Weights of a small transformer language model.
Architecture: RMSNorm before each block, rotary positions, no biases in attention or MLP.
Each number is 500 + 50 x the weight over its row's rms, rounded and kept within 0 to 999. Layers, rows and columns count from 0. Numbers have three digits each. The size before them is the row's rms in percent of the matrix's.

# down: layer 5 MLP down (transposed), 576x224, rms 0.116, rows 88-102, columns 56-111
# gate: layer 5 MLP gate, 576x224, rms 0.0794, rows 89-103, columns 56-111
# up: layer 5 MLP up, 576x224, rms 0.0814, rows 89-103, columns 56-111
down88 092:526429447570502520493496503488537525570510497525432527415505510549601555489565512484517436490505433577564531517462508555515534560564506454436596458518568493547487595533
gate89 104:461560503464570486387536463455561550448427471553475520441549441534556467485529561554548531466489518543502428429460513540441435520549481504509523464459451474448575436603
up89 099:536491576520447514587517484533479531435596410554502467516447584505455492468469580547496493593474446544473505497467466479478571492410468553538410488512529545560399570515
down89 099:580449476489545455537473438575490507479537473548526492472505457395452514423504542451571535555559452466472477523413507506496432526427506502547448527525455570497465534499
gate90 104:463496489536451502515487572504448425534525524448506458544535394470553480502427487558484421544451465478548470498522521528433496586437474584564527626372474468613456513487
up90 109:598489572547575476487507395487514537474562546473469503495477533435513489472501508474559454434444444610487541577559520416443528516496437474514470485548433557576481485445
down90 106:581476523592507432419513453542517411392573564545434503501480492578460557548451577404525439549594529523458445487492462505492554442547520470470510454501619497512548401415
gate91 099:557537469512477494462455481500483518490543544503485517434510485467413535439533465573495544488530582558444459469479449538465506513527443569513518623503556440545499422539
up91 094:539498479428471496535445458468433553536512458437406516520562501508518523509488447501477453455501558587435474547472542415542506571457460460504437520487518495552477549541
down91 098:490428502502595517555542537464473594541533421415481461449526482520445539558480536531445546472514475491628412519531457483474609568397499521532537518441509533451441508450
gate92 089:540519524476519484510604452612439444555509514465428458469474547492578516473528501590517486464436492462607561500457510539605518429472564626549536556492508472457544464496
up92 093:529513446507560454404463480407556454481610404481476529471491520488574473535495455485596547494482573437390446533484470470456475476524450519556436509416552468461478450480
down92 096:547525434486434538573487515415500515470469465535507523478426411490565486434520438454528565485457383505495530542491573475434514493486502495499603585479456507496548456471
gate93 114:473563435503494475486562521493537457433512529489549415426540568503457542566568516497414565499507533538539501532482510561533508495539529584511575502541414457527481501546
up93 114:477517489611533485505454464440518535482483494563558509547589496524450465456560443584489460469515573498468485478488433578526506481497526453482604534508545497438438565496
down93 098:440509536464519446451553478496478554441567473530539559485516492449545454504520491579423504478627533521451484399515457518568522424470514484515589401521532557512450464457
gate94 096:623481545461461461425378521502509520513455466567465461435526578549509531533541447575467433406506523591507530510472578561470431502473499398462509466460426477519569478492
up94 098:396449490416480486482490502452516498485474529467486556497589478646524549498433429405488542515544478522504523480526460561485539537509540507460571435460492628518456540456
down94 095:519502503410514405440459447466467480475506564500490483523564464457421424462418495465411510555436443531629499415471467595460497489405526545606489463435487431532510488458
gate95 104:505644458537589536441425521534476461420436557491498501477502521468452525482459422429450517543468517562474481440523466528507497456556521529431512528574467529466542480484
up95 104:400492603491432575543504537535508439440550560381538409543480592515489504529565527565505558484514535497564487464428533464515467637511565415595544510404471504462465395490
down95 101:488487534471499496520459507471582533456493525416492439505462501493527457515510462451561548575559519491435514507412520560520591416423458392522477525570502483501525593405
gate96 102:512566542426505496623554556501663460546505432519459511411548491530550536515530494555504552472508478492451498507538500550565497437453437507439479509536488516525507504515
up96 110:483472466486514462428572516516443473466560545447534504512504574436474373604553533490511412545455500504500524517376462471513505536507483523477411478505496441508497537520
down96 104:523576466549539484517562593491635531486502467519474532468506469567507485496443456522546501462486502407537409586405544591533589404427499421499564518606527481488544490570
gate97 095:603433532466445457442487603413567444428574425530590502456399520433447505417418441450523470549433476495527479483554452458404520461484546582488584509417493547512608384494
up97 096:484522490524517461466487541386449381434497477511679582482507517492512439503515561451520449525433514365552404507421493478534552490510602542430535457458545536507532483425
down97 103:518539500463524472493520555524430640456529489515471487547507590526580512502495512425484616505504623533507598475549473501533465528506478520477491445551481520601411480463
gate98 102:604500548408492464446465444454532518558486511511547458393445471421500498394553503486416395473437489497471487528595493519499494503456507566500524498500522474452498577523
up98 099:422564435517513482506484548536424534533422549471520527572492566523551538522472494485560495518444510486479389583512536530503509404507469491534459554515431449502546417540
down98 104:542552582501455446500536524457529497478536465410564441437521541517463443561467467478418530465515438501608518460427578482461445515572536460474587438432458569481493542440
gate99 083:481480505464507489461511469512468446495544594501566523477560533568502503508464553551542438559405494496528631547438423508537505527458541458569565437494514447539486549489
up99 094:540460502492535471486483552530495517537474561464590399550394567479431499494492419518465472504552599541449528464541543475503541403497540487474534540511460554559533427471
down99 096:511446489585552622549549517468461531516527490580461425452492442547566597437415568461563581506449513552546472508385538548519542482584483524539409453554579482508497555590
gate100 101:465513438466519530550510515495511473462499457605591502464488498441543452538463468516492550486477408525477579455517457492470536428526558471523578517513392467554511528585
up100 100:459480500499477551551518489610537431461501424498499533431485516465519496500565590469505398525426507526400524522509375593489488481511477496573446476486495512441513501520
down100 113:549517577518564503547516426531532384500495521501527566457454491456502531432514502399520461452432509533580559480503526563425376561465490567519461401557539434423555599575
gate101 092:516532525470565513451516527425590519578490498457468542497474554477580497463526500493480450506486542495546465463467527519455445517554457515392475474612531427599466487584
up101 095:575490479606524481508487595500540456565498586539570452553487511493539543485471519534471504487452508594478425493551550551394491386547608481521501521494580552445528475602
down101 096:511533555537549438511453508533495581538468597580505526522437464505592507366399463474535445515470452412467508401372497473486552509427472512520522435423525504510544422464
gate102 093:479449477502620455552511504578531480456474487557549486583431504478493472460439553512523407548490544447553527527489487553582490517515503428503579548551514463500467449463
up102 090:488440467522476590500528505487587487513561476445528479505526401496480492450431498552431515534442555471507603536564432513433433449460518552566577543420490598441424434542
down102 088:488455622445542527503498460529562516544528478481550503465573465486485447458466456475587551407403582545484477536536522483446474501544466482463493406474481470571581544500
gate103 109:555524501617461501495396509573531585445469525494474523484459499523564521488496560462498559479478569541392550514521418549417474511474584558555464512438515435434478499497
up103 105:490557549464510494426460501486516503459548405514482481504396497363507490557512472629453558519531478615472566464505521526420553568461513508469573556415437558498519384544